Weights of a small GPT-style language model, trained from scratch on English Wikipedia: rotary positions.
Each number is 500 + 25 x the weight over its row's rms, rounded and kept within 0 to 999. Layers, rows and columns count from 0. Numbers have three digits each. The size before them is the row's rms in percent of the matrix's.

# layer 7 attention output (transposed), 128x128, rms 0.353, rows 4-20,36-52, columns 0-127
115:522489553501525489457520438489493527484458496495470484456492475485502479496494464513475480486502521477500482481531529467523499516510492510516502494554459465533511553511514486497523490524524516541462491524535482473499517487515498525491507488505530519483465466490517485498482477493465531483490484471472516496508472488529501475524526493518425441530469524526537530479528529485513476540480
104:480501511524503534502506520459466529455493485531473505510505504483496502487504528495505487506504538511501507462518485551504481508466520477517474482471490568522502502508509521475509499495435573518511509483453455495523522495508493504519470484484515519485425464517493474481436521493521492517523475477523518498468474477468472454502500501529535486523476507488469494476544475474493509470519
095:474492495497546480476479509529489492510546462485504490471498534472535521543505470508483530474440495478530517488494481486460485508477501516509515474496514496475470463525473495484504535462489497489473485487505472479562510528460492495496465510531493521471479485531456506507533496536496559489502497536464469532501539479526485517519492530505435489535495546517454496508534469501513487506506
108:505498531493459460505522507541500527489519500491494490488490488518483495533527435498526516474498510523504461532476521503546485496488545527512480525486519527491499490518497489484441487462511467498495501498479469515498494512512478568536487505502476514416557525546475482500495527487510480516547505473492495538505504509510543499518461525486568501493477478480504514484474502509502502450499
102:478488497487482485501494517515487526478466534502518479559489529495518485502505531496514510524498507518532568499507520476510501484498488504527513491525511538536498493497503529476488540504497495475508511481536512463483553534478467524560497465528528481554475485478529454450479478486492522518454528505513422503496474512525489501476474506517464475501500521474467489518530536503474541470520
093:456505518455493507473501561540505488491501465540502480470460463474469465507462467524514522505485504467525479522490538502498467493496460514494513529493511492502483491481508503476488500528496514498562499447463503495533487512497492514532456507513501490493516523503504500483491519479510509490499494538515433547496471524506535564472482477497554467493444518500494493487551478487474519510500
097:519451493529522489539546505474505487443481507507526525503478506484532510537495484476495488519507548550512506447491517488480514502536524526492491499539541488503480463504494488514546466477540515477506500487472494511468473501459470494478533524488507483513489497509492510519483475473518478490491549497504479520502455520468504529490440499549558461502518492488490529463451500504523505489542
114:476437507512489480484488512525521460532496490517480495533483493528496502495529463525511507421529476459499477521463526517501515495482518522493487474496484527490523479474507466504516506492559489479497533512527499481503500520466507477505507448488543516470483531522516446501490504480494486471482529542489516493402528498524505503498472497504462515540522465486475474495492487501537529507486
104:491496497532490493494491509496508515492467503485526519515512529477464513466500482476514482511479539532476488489528507490485522475446511531486518514474449498503519491483557536508512521551482462492531506534494491499461507541492509497564436514508490506507521507517495549532531465514485542517523493448468553532482510489492485517520463499510481517522472466511497534498470523547531500463527
093:498462512535432513510444499521522480510511495490507502513466538528499535508544486477503515520499513514522534469506493491485521496499548479516514564491508486528450493479474522487496519456534501503463480485494487504480483531477524451528488524504527481492507489507513443491501541484489479489489478461486491489478522495513502510508482508502532495540538415465468508473499541476517489529475
097:530542473488486540504523467525511466516488497522452475480508474496485532465483519493489494527481499529510499534474480486503458535499489542472523494482505526462458526523499533534464442532478503497494509467478491501479523532520448516491504482497479497512475495491536439545502513511518524493515485499450507483537516510517577501508500541515522476485481513512535519450484486471514505485488
109:469510546507491537483521524502485415510466482531539473499457552490498496518523510520547505480480521493501504540516510491499480503474485476481499515472516506495442473452478482532502529463495511487470450489506502505498482492482536499493501480489496478493510464472475535536506494498536477497460497542478498547497470504493514486544497486494487546494481476503483536520555511484491453467520
103:507502526512511487490476482519514488502512526496469466459499497526508458529484514497472479552513518517493512506518519546512518504518503450500509526480473480513487506439522476452519589452523506488477533470463476474492442522506465502507494487517497479476506484516503536496447488513477444560496456491505492485484548493506510517465479518515502540508525521508503506501462516519502503501505
097:510534460521514549513478500459495505485546447504478510494497520463509501447502530505507502497485509510485514495516542501526457527504495498524480451501518494516534523533509464515490455517489534515516471511536459543497526498481535501469542530494502501457507491510476511486468478506522519476487540480521546496519509487549532515535525481487500445520523525474536498512510453514515510477448
104:503491536439453488515480476505490485508492484534497458484491528491501519508527531506517529462511474497522464528510507458502504486532513537523527494455473495540470517501517463467498541498506531537548496517502456505484467525514520520498470508528511462463493515529446510522456453491550476508479478459502451492528514514505488507490519524523513486499531509499504517520538500453490469531500
102:465509508509488514503555484484457516520474518483553553468507508518510504481493533490488509503516518522466488500502488483509517454503521487437510496466499487482497525507495537467553498478525531484491526550555481466462488504514512528496507485515481519517514486439548495525519486521515461482497488498554514471515459477494464483495502475447514516507500498451536523515509529473534481501498
103:509515473501482477542529522500512526551503519507548470510472503520482551468492569522496459503564537515504476511507480510531495538499459474505514489529550504555478493507471493520477525527456544528488505529501504536504530484500490496475477486493488444476495512499477493515502515510468532497524495533526474501487498458511494489501516511504485475536544510482514454472510493521463481467504
093:461479501517458493507506524507493484507536483476494533475505545506531493492531536505479529532537478506490555524486504471498484511542512520506560450501526504496505493472526478499505513474495494469527525497459508536506503499491536500512499548475461472495526509516461531475530517515521470528512487525501470506498535512493512495478470587487509566479477468483459523514501506509468498462505
103:488501478487494476511490483546523508498498507464473516541527502535529489455455469533513501494495468499473530511440503499495532516499542507480523536546482488494477468492478466536495514490499511487476505503459547516493495485543518506495523471503506507468488536467479519468463436514511480498476498473490565495480534507524567523466499462489513535464522529505514495511471518524492480507493
102:568500516517541511522525495521524509526460496498529460501458486544487481495479447494523516500528486525520501528489491494489515477492513549539511544518505483523501507509549537507494484540531498555488480478523528494469538489528481477485554494479489458530566519492491522487494494458520493505490490488539514485500513483481511490486456463496490474497443471460527510488493502492483497531491
104:512469478486517539498501496475512468499494533535517510496477493501537463485482485477503491533454488484504568499507528504474468440556473499514489471506494432496463490502521531519499509528504486488529507454479549488514508526480502464500478506527526464525454478489473515475519507487505510512480501485480494504567512449509526482478559486517498517496508485515504497469512474529524522513548
090:531451542473479507487465487478478544529492510515498546464460501507498472481472453482466512487492517467478463496522517475467488518484510528521514498481449498521497484476521478562522479501485518495483485507496457462518468495490519531444482527519476553466506475543523474539535495485507486445498453476487526523471506473512504465509502500481539523481475483523485499482486513493508501514496
110:501478508548520480557514489502491487560508549453462434513563489494486537489510526484509503525491477550486523520475473472507507516500537486456517515515524458524527455505507499494473461515507483493479490491522506490521508493520501493489507522483479467471490513464495513527458500502474480476469539474476498479490475466502506487508554518510486470543516504468503458494494507527527471521473
109:481551509462485505510488505512512501521503499485493509512511508487503498484514519520531479463507474491474480500469484533511482455489471444494500509500451506479511542534496548468447503541497475490532494539530436533487542502512541539479491532498484471507546526463506503489544531511495499524528479524537493472482503480504534449507506479505498530494466486475511476478542476503449495487531
092:513526490483511495539494507431471512473493496508529527482483476498496477503506518486497518562433524498482496493495488524475534546498514491499554554517479493538509520499503487491456527502460501549474512515489527474544548468504515540517504524533488511509508473482501526466537471487501488482525518494486498500543505521522499461524504509520529522471480524478478510533512496449456464470513
102:542474523490501495483490491491545500483548503522501473492545431521546466482522549501515463517512527533454509495509514509503508541514510433527507488531535475499484505480497494490454499464546505500518502482509490539530520473520530517469526498473521527511469499525494515445471472491457482504475485517522482488521484478495512481469521487495505526452493542443499512516523491484504510511484
117:502533528531501499494529519560511521482478479477474491492504485504497476515497517502480437484494515446483490515510486544462500480493492494492466484552503507474534485516482484491462479504477469491522487450503491479467517483528498505532478451434500503515515487485500494503535456490466498435482534551501476546485459452501483515495553497509517509511482530518494492512475463514487468495490
096:461476564556550499477467534514531536423498527509488515533492536484476463510531437505523488464538519514528482476499494522505518528485520520488453504498458531527519501488470489465500531505537485533546494540548513496509515478521486508494521496494510474494491455500508507497512478501472482476511463527505537507475479500496488489490470485503509496478493483497464511512476510467464519496501
091:525475499472481455490465486470519506436482512529462516526481483497521517499524473475426477493504536470491482470488491468486484531507530502521497455479480507501518485487504445478477453497505515517510494493497509541509530511519492503515467499492509457525498527532505448497528494553494480542527490515512505490463484475513479489512530500465524436525513497485474464478546470497501541501480
105:479481501495519456520491486490503440525542518459465500498486496450512506488511481466514552466503503493473463517531493552482477473477478487511501501515478507496507480511509459524498473478502503539493485491552492520497579502474499480478481473528484479507544498506529488460541482500456547455513539505492488453471498481561498486514530470477484495525501494487520493511467480488483502490526
100:483462498445533455485507466486555503466507535475503460523443490549492533498468485514503492478520522502504526511499482473519510498474496480499521550484495488508446483508515521483463476504500512528498493502505511464471506492512467499498501471535499495537474487488544480455551543498435466519507488517462482466504492477482507480509498491535469508514483463522505450492479524458498499523520
108:476482527511524491495507470470505512495498496446512537518505530508466506479527492503515485470489506446491506489473485525507494467483452460505478475525491502471507551483484550501504506473497524507461551517516527475501548484435509506484500487444480525516536486489510480480573514477462544518491530521518512469475506556507510517522482500500476532491471527478512510508499508480536542489486
095:531510489498505501538484535482558498522488510517496485557497530530495475497508486486485493510510487507501519479527489490489517541482486531473521510529518485528492445534511535474500480490491449567520521486495516461528499540497474519499499557477513471524521503487493483532513505484481522488578480496503492526508511520474552550485486488562531510515492508505496500503525502493444455529497
104:495517505504460524492449524499486435480509468471485497459513516482515493498484495457509521482457455465495506499482511468472504437504482491477513519540493479491529481480531478519542493493542455498467501523490527497510493502495573511542513528466530482525509487503519549494503540465509466523515533469538477524490492506502492520480478487501463518487479473488498548500482471528508499474467
# layer 7 attention value, 64x128, rms 0.0996, rows 5-21, columns 0-127
107:519480526519494536468478498533479476493534498553495497503489504503519512503503495514507471482468522495545555455561503498467471470505534507510480508494516478483529499503520495520545519522505492497494453481516497477509445507520512506506486570466480483481530525526494472536474503500483466516455499465538494468493558493453520514504493528498501454502476518518461535489536527481511520532511
099:516488535521467485533479489470527484499587518523480489464487488458494494470503498493505522528502509498446516456511488507495505500491494519456517530496485501459456565529553512499513513533533493511519506522517506488534503513553494500504460500529465489565505500524529481480510490500463508519474488524478498490477482492506476534492509518519476539493510497551459463465461500497495521480506
105:493507531517509512510491458521470503501512526512561519517510496538497481507462497477456512519532516464455507499491519426527488549539492523509542482530515519488526491470486464516534516537505522463494519539489500486515496495519518507535525500463535486495510480461494513488457492551507533500476544491505471481470483502467493517504486511479507534462490514490450496448494539537496493535498
082:499512539471490506452512539520504480505503493491558492494491476544525501545552494500493496519524452487500537519520527501490465501531496487481457495487446481483451476493518519509519513507460488540496492475517488518455539494507523541488496494515461478547530539476508501513501475495480501484524484527506519558537524559510515520530502507535459518453544489499492491489496477502494479524502
106:482530496501505530512509486480473473533483470516510450477484493512477499470490476461472499536515494474505568506543509477507534511548486503478509489504515516496524509490504492479511517506519490510502483525507508492518469508521521517532480541531485518449495446510500563491511548548466501492494421532468540497489495470491486499490491541487506485505542506489479532471432484506503505457501
114:442495523508509485458459496526450512509562524484517517516513477497471524500476470505463474466481475505493456534522475487497490502478496472484462537508452513518525464517492494519495503498472483503502503483480501475504489524467457501487545446478503530543490458500497526499516546481498520516550479509462473472511497495481480465513487518465470543525485540510499483516486502436507511489521
096:517473535487515507490503497523537497543517475503496538489484464528476489501500502441457532479528489478496483477502515480512529477516484540481533513501489530494475503493483528521499516446492493477518501493575477486511461554500449471472472472481454497507464517457496500508472502490536517515495508509473474519461500472470527482532502474503471473477523459485510508442510454493482522529493
098:470488511513535494546488523480512498496505473504504489501472501484504514513506485464475506490495528478518474554521518476489488472535482506503523459479487514514518507490541513497588497514515472535536485513443493517495471542506504514516496493441485505492465546485533518479505495527503505545503509490455530468506508519450466511479522475541515486531490497486479508495544529493516500575542
105:478511517457528487497494479498487482462495494561506511520495531459492512504474472534481500481514495515533509529454459454520483480481465483500552520509505487492464475523525498471532490468502456476504496536513520524495529494487474537508476499495424507496522429483485495511503522487523506525512509496480498461485555477498478468507510442464466475486514521466495470495501463490515533506507
088:479506471481471470504515460485509508484521542494526483494482551454511546503485514523450478481495488470481475479505506505491475472507505522496507511507498556489465515497462459504504500482460456473456533473505481512528516489481519510550523486487458521515503506466507490500554499476476444511513458515509524492521528516520522518481499460460486459469464515534516490497564526487498490468509
101:511485487495456475508488530531460531494519538458495535483509524484532477509527551494490513492540528548513489500496496513478500533501486526492519535543493490493499509476480538501494519525496473486518491529557506509442507511509492555490426485490481537482504489489487542530502517536504544484524528535509502490495517514459443532501516490473504500492523515479502483504484535472546545490529
104:477497536511523513482503497513491509464479497499540464481507495505471480501533508531468497529509539528482532513514449503515527516459502545516467493528454532486470555474506576497503482472470492517475509516478503495480492514495505531488495475498451490469501463466486541480533493505469462543481514497483473480492455463520510477520510534491490503482459497441504504508502489442507496497538
099:521444459545531474526530465468473539474498498482481518522492518462517518495514483505462469505589517534478496472529471526493481524479494489488484471539443460485521536499503501496532463448470487468507514466503471482475490479488511484493540475511516508540510487496480524469519526523479495515500502498550490499482466491453486506498483507477513453514513514513496475520485473487478502496500
113:524481528551517479482537497525459535472467545463484512490465518488476495537508541516487457500509546509478482514501454504509522503497489456510486566477479511480477500469495461487500492464500507513482445507497466484480551489518479524480493467503481537499473476506501519496532503481492496478506514470488478496453482465465526506545470448529463518503471509532506478524531483518510493510523
095:506493505489517494453496548511500528496532516534488468508461473469497571461494558532507521512486504483507495465473522489518465483532462470476513536511526516505519472531481498516508495507488508539491484499486510491460479504468497516502450502521495474467496517489482528515449503512462520533511497498534491515530538502516490544457507472524512539511493527482531494549490494505526475578491
096:463464491456483507487493539474508520516488491490484498530517526531495449511491509491535470509512488502510531476564495482486512519491506531504544495472459537512476495508509468540489506543503516512502460528540537529499473499552523470476526531490508552473560513533484471470506483485527502497471514503512473494466506477488483561496516494491516469532501525512548477544481482491497476472489
113:509486458489477503553491558573491474524500512512548494515505512465494513516490498501530505545476486542542512460508469461482570483502514520489504444507515506498513463509494507489550540510508520488479485493500512531559437532530487453459503515501506475501488507462500475517514494560494481508500523486510480519504492528508515506497502525508479516520516495458494506470521511520499503508486